config = dict(
    n_layer=9,
    d_model=128,
    n_head=4,
    n_kv_head=1,
    head_dim=32,
    d_mlp=320,
    vocab_size=8192,
    activation='swiglu',
    norm='layernorm',
    norm_place='pre',
    norm_eps=1e-05,
    positions='rope',
    rope_base=10000.0,
    rope_fraction=1.0,
    qk_norm=True,
    attn_scale=0.177,
    bias='none',
    tie_embeddings=False,
    parallel_block=False,
    extras=['capped logits'],
    init='normal',
    init_std_qkv=0.0442,
    init_std_o=0.0,
    init_std_up=0.0442,
    init_std_down=0.0,
    optimizer='adam_atan2',
    lr=0.00175,
    lr_mult_o=1.06,
    beta1=0.95,
    beta2=0.99,
    lr_head=0.00527,
    warmup_steps=267,
    schedule='wsd',
    decay_fraction=0.93,
    decay_shape='linear',
    final_lr_fraction=0.05,
    batch_tokens=[8192, 16384, 24576],
    seq_len=1024,
    doc_mask=True,
    train_tokens=130000000,
    steps=8568,
    dataset='wikipedia_en',
)
Each number is 128 + 24 x the weight over its row's rms, rounded and kept within 0 to 255. Layers, rows and columns count from 0. Numbers have three digits each. The size before them is the row's rms in percent of the matrix's.

# down: layer 5 MLP down (transposed), 320x128, rms 0.0975, rows 44-60, columns 0-127
# gate: layer 5 MLP gate, 320x128, rms 0.109, rows 45-60, columns 0-127
# up: layer 5 MLP up, 320x128, rms 0.0989, rows 45-60, columns 0-127
down44 092:114161117109146157096120130153127116081128109144140158092162151127155163140140097123138109104135089102173103124087098106143124145111149165093137123128139150171131079141127132134132140138076138175118160126134139150109113180109142116135115097118103107136173126082152127166170132131102153134122124115093113108141125101129159139164117154122097160164127100113078140139126067117102140142118
gate45 115:115108145123081127119173111111144139184082097092084082110119093079136136138146132113131147146117102108172137147136154159149148081098120131126164181092125161158126139108160115145092115105097110134126117115106132149130152056158140146143108108140121120103122168150163103135170148135124118120142108144141131136125119129138109097118100154088169124098142123125141092107127146116144110147132
up45 104:166135126150071126086167143124135092138097100103112098129099138109079113106162128121121136097173115145160117140155135123147162126120123145105150156091129138128057180101109111131142151079155098134151110144149137187134130132136147101160110099142117107118132118132120130146153127082130174091142122141125134140112081145146130117101149102125127121101131158150097138131146177096130127151138
down45 097:105124112137139149120133175159107103142117154162178125141145140157139092101124113125098169134122128111151140148175079090122119146155146123148126078175101110133158093163066135088122138143158102121120093144134133093110119190114150114118107131102125126107126115140158159108140185158106113156128145138125132117104129127118150114090101124130141118127135164081128164151107084121129144137106
gate46 085:166115145160135138109122129083136148118151136151157092103163110126111140121159070106148150099126150100118127110137140100117147121151130100138133130137097142120140123118097084111124122121142114136100145116122116128116130158142158121092124126166157128085130149112184123093084136136129135170096078161144108201150116188139129117119122154120102094156076145109128130170140148122162131091144
up46 088:101116101131072086091108121127076139111126151100121131092113121156163117138138093140124153149143111131112102126083137160122112178174123104148120113143135101150144113166164132110094150178133131128089151166130120141139137102114109095146156129169133106094141147126118138115132126143106159102133101154128158149125132123213089148118117098120141110121101128120100139146153101127144128081094
down46 090:136120119126150144102122151085133152082134130144107096069127130133129128147163114126092116078142118101129126124127161157158115110123155105119131114158138103157095110148120161155146193110136129096160108093119150131135148125155097124097122149112129136109096109108156140125173141116171119161113122168131109132140107116127185109118150066109200133140138151143155128077121157123123118120114
gate47 083:148125150140140080132122105160151165086152150134090134128101142113112152141153065099111123142145174125123118149156135136100167092165140162137124135118131144100096103172145131125121126112167137100104092130128126133132102095127161138125093101164116143123165088136141111113065141136090136126151140124117142116065134160130130144141130126099169095097153160110116110134147132173122176128121
up47 090:117130117141107101152139128104129058150125112128118148097145118131163150139120113147116149144115133133140124145162108144145097157150138118127178132117090165132131093166177130133116134130108101117133138112154077078112146123171122122115113140114164146169114134104143183078146107142130078109131101148130144137114152119121118176132134123110095128105134106093113111134134142098125112103220
down47 093:124116139102088129070083150188133118123115131151110113121120095139107109190128128137131103112127142161098136191144142103142115174123180134121157114130135132138128138136124125119135123066164115058114111133106145139123134135167142125154113077105122121114148134152156139154104137134099088131160168131150173087127117122111130101125110111129174161146121121124156137137132094144142132111104
gate48 105:177161104121109139071101134130155132132133097130099145134147104102089153141216131098101107124097141130141117117160137132132173157147092130148142156133139166126142132115118157147159136151161101116140127106141145130136129141114122132171129138121127122061105116151145111146145140090138094112104153129145119117126149131118154116106124065089189108140141122072118139097125120094145139133138
up48 107:142115157143158138108140117109128101137161145130139098128155125166111137138114177134109157144108143150138127094110135102078098093124161145120160177115163128121156130121132116126120096138137166119077131075099104114121144179144120125129079083097081116159133100119117094142129154116146136169121119155113114120139117108065099123138146107119148117138089157153183108143140124137155107123167
down48 103:131143092150150105127098152077132091107139129113127120092126090177062142181081131161131163103073104146145106121138139115123106145141108110174093139116151121142150112125152121130125155134129113095134126095106143152186116109155105112143122131103141140137173078153130144125135130158126122114096102134134126103101146123101153129152155105143179154135100159143147144114161122166116118105132
gate49 100:150115138118085130151122124117128067140149077102078102125109086117138143150167120114136128141145176126163123095141136167117145105100114161128151144147172115142085165142140091162119138087141154089158128138129127102125151167127138121160122129102082123113136152153149084106137115114105101155157122134135090141098097124121104133167064162111142131109114125149111144125164146144150113126131
up49 101:119133121192100114078148152142142147140112104126150164168147112132130118131161127154082123118167147128104116139110130139145090148156126138119096141084080081136134121093084129117141098141114123149134119082192195169151133108119118148135110135126124062126150113122116172120134154121148110136095099127125188117097146151097096139125120124126115119135118108152138130156133112145137130119141
down49 096:106103118176100098111163139103150154110125094157127138107095061127168132101081159137122119140111133119160142116115141161127145102115108118079156158105141101130125131113198140124111110163151123095123138119137158151126146071123125166137139095095097137156143126092134167116154105118141081137126142162102129102116113142112101147125150146136189129156123120133148096103135144148139130141105
gate50 086:117113128131131124111122132142109127142106121157124157123136092122153119147155132154129221125131162120126128122143141120121151163172153140106150153115082153100117163137112091110096123140072117090165133107165112153081138065111170138125145194144124119151120151118105156116114128134120109159124121059129127160137143127141099122115119132082115118127112146121124127163121171146152123118132
up50 100:142153120111076125159146111114173110152122122176124097093148140094111136119137135129135124093137103123127135196089092156117128094167122147139129113082132159098176132143120158098096140110147122167123125147118151151105133136134105093129126143098084095100170147126103113177131112128153115137125128109118126123178135145085139139169131108133130151174128089132145101111119114090104120086124
down50 101:170134070108104143149149145138138124181124171126105192110149118099165126187168064113132144128110158139165125154108119137120122136132127080132109135134115175114104116103133164123108151137142111059158122116138145102122144114147132146135145133146109133141136133090093135109108143111122123097101106124148091156168139118097111120131151152109146142162142122104109113095147117097091121126116
gate51 113:112088121155141103103145114155164126143109116134125145140103094142097103115172122097137172107141142113178128104135124182140112153106137110126161137122108134117131139084091125085106130088132145149114096096113140104090102093131172186144139116131151132130167110139163133161123123150185137129113139128142113131110114122111114109187163105140150130138125095099095138108120171169123116117084
up51 106:094123133098122164125102089117085149122115138158124149118086137153136130145143123142105153110176158186116150147121132131111099085155165122129113059122173121142145196109153100133175113141081147110122087109131104115122114124133127155100109116106157136085143111107104134123160130155115133079111125091140099134135112135115148095124156150121123159128138144115116169127099127165126160125117
down51 110:131116132108146170144111126158121108152122133116132135178148006141124128120134131104096120150119173102141089095120131149158120135100124120109110108142149137139169131143138058128118125122135155129133140132140113138128145120107158112129138160124134077083135123142133121157137100119115156154117111122164112170133153139131139116086142126138157135117108099110105124144109137132200088100124
gate52 101:158152156150118095128138091129144110105119096124106100131128121127103078131115137090135129134092150130156116134167177151138172121136108114142142166150108158118155122123122119131120120094122120099145112134106136116114114115170155171123123150123109162153119151130129135135144151130112133118123122119084060125152118152144128147188113154126112075135167138078100149100094199175121141140094
up52 105:126118161135149162100118132141137119156138152078091129126118129042111139127117118113156166120124139166123127141170122132146130147114139150146126141092138106111098139146137131084135139149116133130117094127127146149102143126100133108121162112159117127167130147173139118163071129158075156155108111141174120100149133123106078079114142123155122145105111134083183077126103146120125140142132
down52 106:157158113143109154139142115158078130155119099129118135106125166164113089160106121123149120130110168129140105155111094151175175105131144112180141108126155128103163070132131100121120184101098107092157064077085142139126136115113167119149148149133121135131104129149144144159118091128094153133134159141127131132121123127149129105111118107115124138090123168068125123128136151127130141129108
gate53 096:130135107124163117084172136134110118162123149091128113145137093136137132125145116150106116112118123070155112110158124158109133139103172119119131147128074139073140084161156118121088094154132121121116137117135132113111168174150175112154111177120112115149133139125160120129108108125072102110114113137132111141180098129154117142128125102092123114145161128101141141115208148139160138127113
up53 096:079116101162086138124155148161116160148115138133112163156136105132135119156137114186114177129173153133100121084142107133106136178134129131111092115126099129137140130156156143140101113126112095112087163132151166131116115119092115087139153131161106125159136086091131094121103167118113127115130159146176160133112158109119126169119115111139131140087140085141111119127166151117136122095085
down53 100:142068130120151138090135137108099102144118162150143113119116077085115119131151126098122051110137120094052149129152117120108116139107131117125136132147136076125159139185149107154135121148152119142125122139100100169128126143116148089117160108148117091102128145161143113124113150173135164141141109119157142131127125134106143166130207140137160137124126138136113153126140123101137147099117
gate54 107:131136133123136125102101117159117113135109109112118159130136080105095180170192129105117119093115137133134087077137130132125104168104116122134139120172144095136129150139133139106168154161116121108147086097127098134133109137128133108107151120136131132109164130147146140134168169167112141126161134175116120150156145110160132116136080110097144112164134103098094098128096057139137162104141
up54 097:077099123162131122148150146110107172147103120120128135109109128171107115120120104096150119122167147126127163089140105126120157153162176115103130151167159146126111122163131115116151126106119125122176183102117140134184154138099122163167125108095088177152140108106110111153165107109133127119149134129167115125112092140148124184113105089095139146151100134127116123098128131076132134119143
down54 096:110159121121079138137120149121120127113143094132149153100119120107131118120123111163138135118179117134087086114129118135162132145161164124113140099145089083118179144161117145138129110121123134128079164134121129152147094087117156150140158104137120108161120135096117069177157116144136119162134151159129135111095167126118122104100137123140107137117073130097173084124129087165123117142180
gate55 090:142147104126162106131142111173139090087149151145126094126126136125153103135112141091096171105158118164103111122132122089154127155110138142191107102129143151155134127073112120122135126115131078083107112146105167109153155092116099131148104120121111106086115135119137126107125108146200131118143167143098134141109121147120138165127173148128127118081149145111109133170146150170127153134151
up55 095:151161126111102166147104130089144111116069115097148113100127122120131124118127141068135114111152155130124141119195093132095152164102158165113143112093141149135152132107118142102108175137155092154129115125088143113126102123142158134145087141118156139082081118138113165136131113132115122111115164144127127141117148173152123130139165123056105127125153142104083113125120116130133165136160
down55 097:141144130093119093156104132158160113121123099131104142096090166140132129090131114102170135160136135096186152131146105131099125124133121102145114132153076145133119153090152116137117110137132141181166154094137135138142155134109159107124185119120091139146135146102122091101135171120106130151134125101100096157177105131140099107176093126174142125142132131135141097121130137130136064115157
gate56 108:145124108123105117116161090097141103092125118130116165179139089122143110162153151123130174099125119145147119097101146126191070083112141149148139145147108096152104168074134093128136074159120123094133124106129128115108146114163150144141161134111135135123111131127082142108176139121140146134136127115106146158133142129092115139160094168127128140156166099098100142142097141156154142139112
up56 106:124115110150136119104182174157087135127108152102125125093114145137105086145092139127126141133120091142091105188169142132142138185155110135119122125106117114128117130111110128142079129116146184152156197148150104081099136146092133124134142155174120117108118149134127127120104140127124074123118126152113174114132136093163128135128109154118124131094132111147159114087144079129125103117117
down56 103:094084156121102113142115107132136144152153138106122107123109177114128153068149116134127132159117102155122097100164119133090123155114108135118159150110143097140070114150163167119133148125120124168091158139103165134117120099129122137169142142126100171177133150128156111136126154128095076092152100167146172087097109132142137116147130128115150119156089141133147093101136125129091145107124
gate57 102:136150130090071133094122132135173068151142103130109153152162102130140123132142101121112120109167086128160124153149124153148134129138082126164174145152122164114157115154129142128148141086126125105110119171089141080114132133124127110121094119136145101085125100135143170164129102080112149091138099111116133148133120125075122134131124115101139082129135132084112111131106142105167138159164
up57 098:161095167140153161148149122140111153123117120120106157150124129167115109113143079128144117111141094141123106143162123128126157172126115107141113111156149126126098120130120152103058139157127144123109084153129136121126156126107118084089131105195155136120113103127176124095131117087111122116166142113096106132142113136124138096107126196106148101098077135145161142146100163114139160138143
down57 099:113139097107170157129124107155120123156132131129142121164126098121120163129147130109075089126134126152171103139100128137143126097180176156110170114145140143120095114120141140139134123147095138155096119114137093082128135107134125120147115135149166079103149084144138090119107075147099162074168126152151141121132115143134126164151095176124139149082165127128130142123129115077137136116157
gate58 097:137154095131123150146150097094131064110056119136128149134126117091179120171144104161155158128134138100118112123116122142127124123154104122138123101117057145118132106108120128134121160130125092103125121138166118115121110125110137105101132124148130135130109154161134089146159093125133126096132201119098127151166119091138101148144143139124158148093188105133082134165157150132146140120118
up58 100:125101164147113117153179115138137145109160131137140120141146132151136119090103107105119117089113134117129172105123109092146132129145147111158115116171120090081151136135096084087144107140140163111162119112150139165139140131126150126187131132143150180129139132091118150110110140149086135114126097137115115141088046118111168182131130164156121106107108127150138157124144134160123149112102
down58 102:129134125137100125149110131146127164135150169107161165126116109089113144149152149090117149136128161121031118157115140115118110134111119121144103097133171126131163166151110122134123098118124146150136145121140133110134119146126115142147112131127129104118118108125126118122128116120129147161103063113092078078103144141134110131164131181133136115032095130150155146145131174119126128121104
gate59 099:132070160103159109162130091101144130136155096136114125119149123165070130124106150100072161138158176105125101117131162094189135136182133102141123139119121159083116112102137116128156118113149149104156142117125127095138161136130124172149090150132165088128136141131124138136151142121133118081132144149124152114158099119131127106128140163129142104109129115131131118156178123147135176121088
up59 096:103128101124107133139183147166138119141109085139125174125158127121173153122138146108138158127102115132128100108131133098138104095056145167102135149089087118115104118118132143135104133154111156147098136181101080136143112121117096093160106118170080122121142130155110170155166127133128130151121154131151141117093143117127138172163150136153134148153126083108078133104137123113119110110138
down59 096:082134124108148110124168140123149177155143105126171121098155141150166160095093142130141137145155129131083119107134126139096135134082060093095110126154119141114142174149183155131144117106133134148129164107124148130143111137140118122122185148089102114171137134117119096091156137131155109146078123111130119130170149107113124137076152107144158113126089132141116134124120137100094123131098
gate60 086:129149112081147135144133110146175141107115092107133109162119100116095127112116169078169116170100107150122137108150138142082155133129114129133111134127146160126125135142155144142101097131145159128166160130091127114142118117113095165166147104088152105154144119123107150164157135174127080136142149120163125127171129137155134118117055087111169158142142104119126128105136093125132090120094
up60 092:112125111155137129157133073139141139112139114111089110109113110157150103133119133064134153176135115126136140110098121121149142104133068133143101100126149120108150160169118111113119124166063152126115156148136150069152104179106129114116118146107156126136157111101133121130141116135096089128151101187105102122113107121165157112138114141144142161071124152147142157150152136159125110123148
down60 095:142141136160117168118107123110105118138122155133142151084118140116137158141151138151157174151092159107120128143149137137131125131098145104144110122108088133127116127052138154125136124126129074111166114124146113120142077093120131136120128159137105124121109146149089120185158130105129145118147134099147068131154105168151118099133126129137092141151166086068080148136085149129119124136168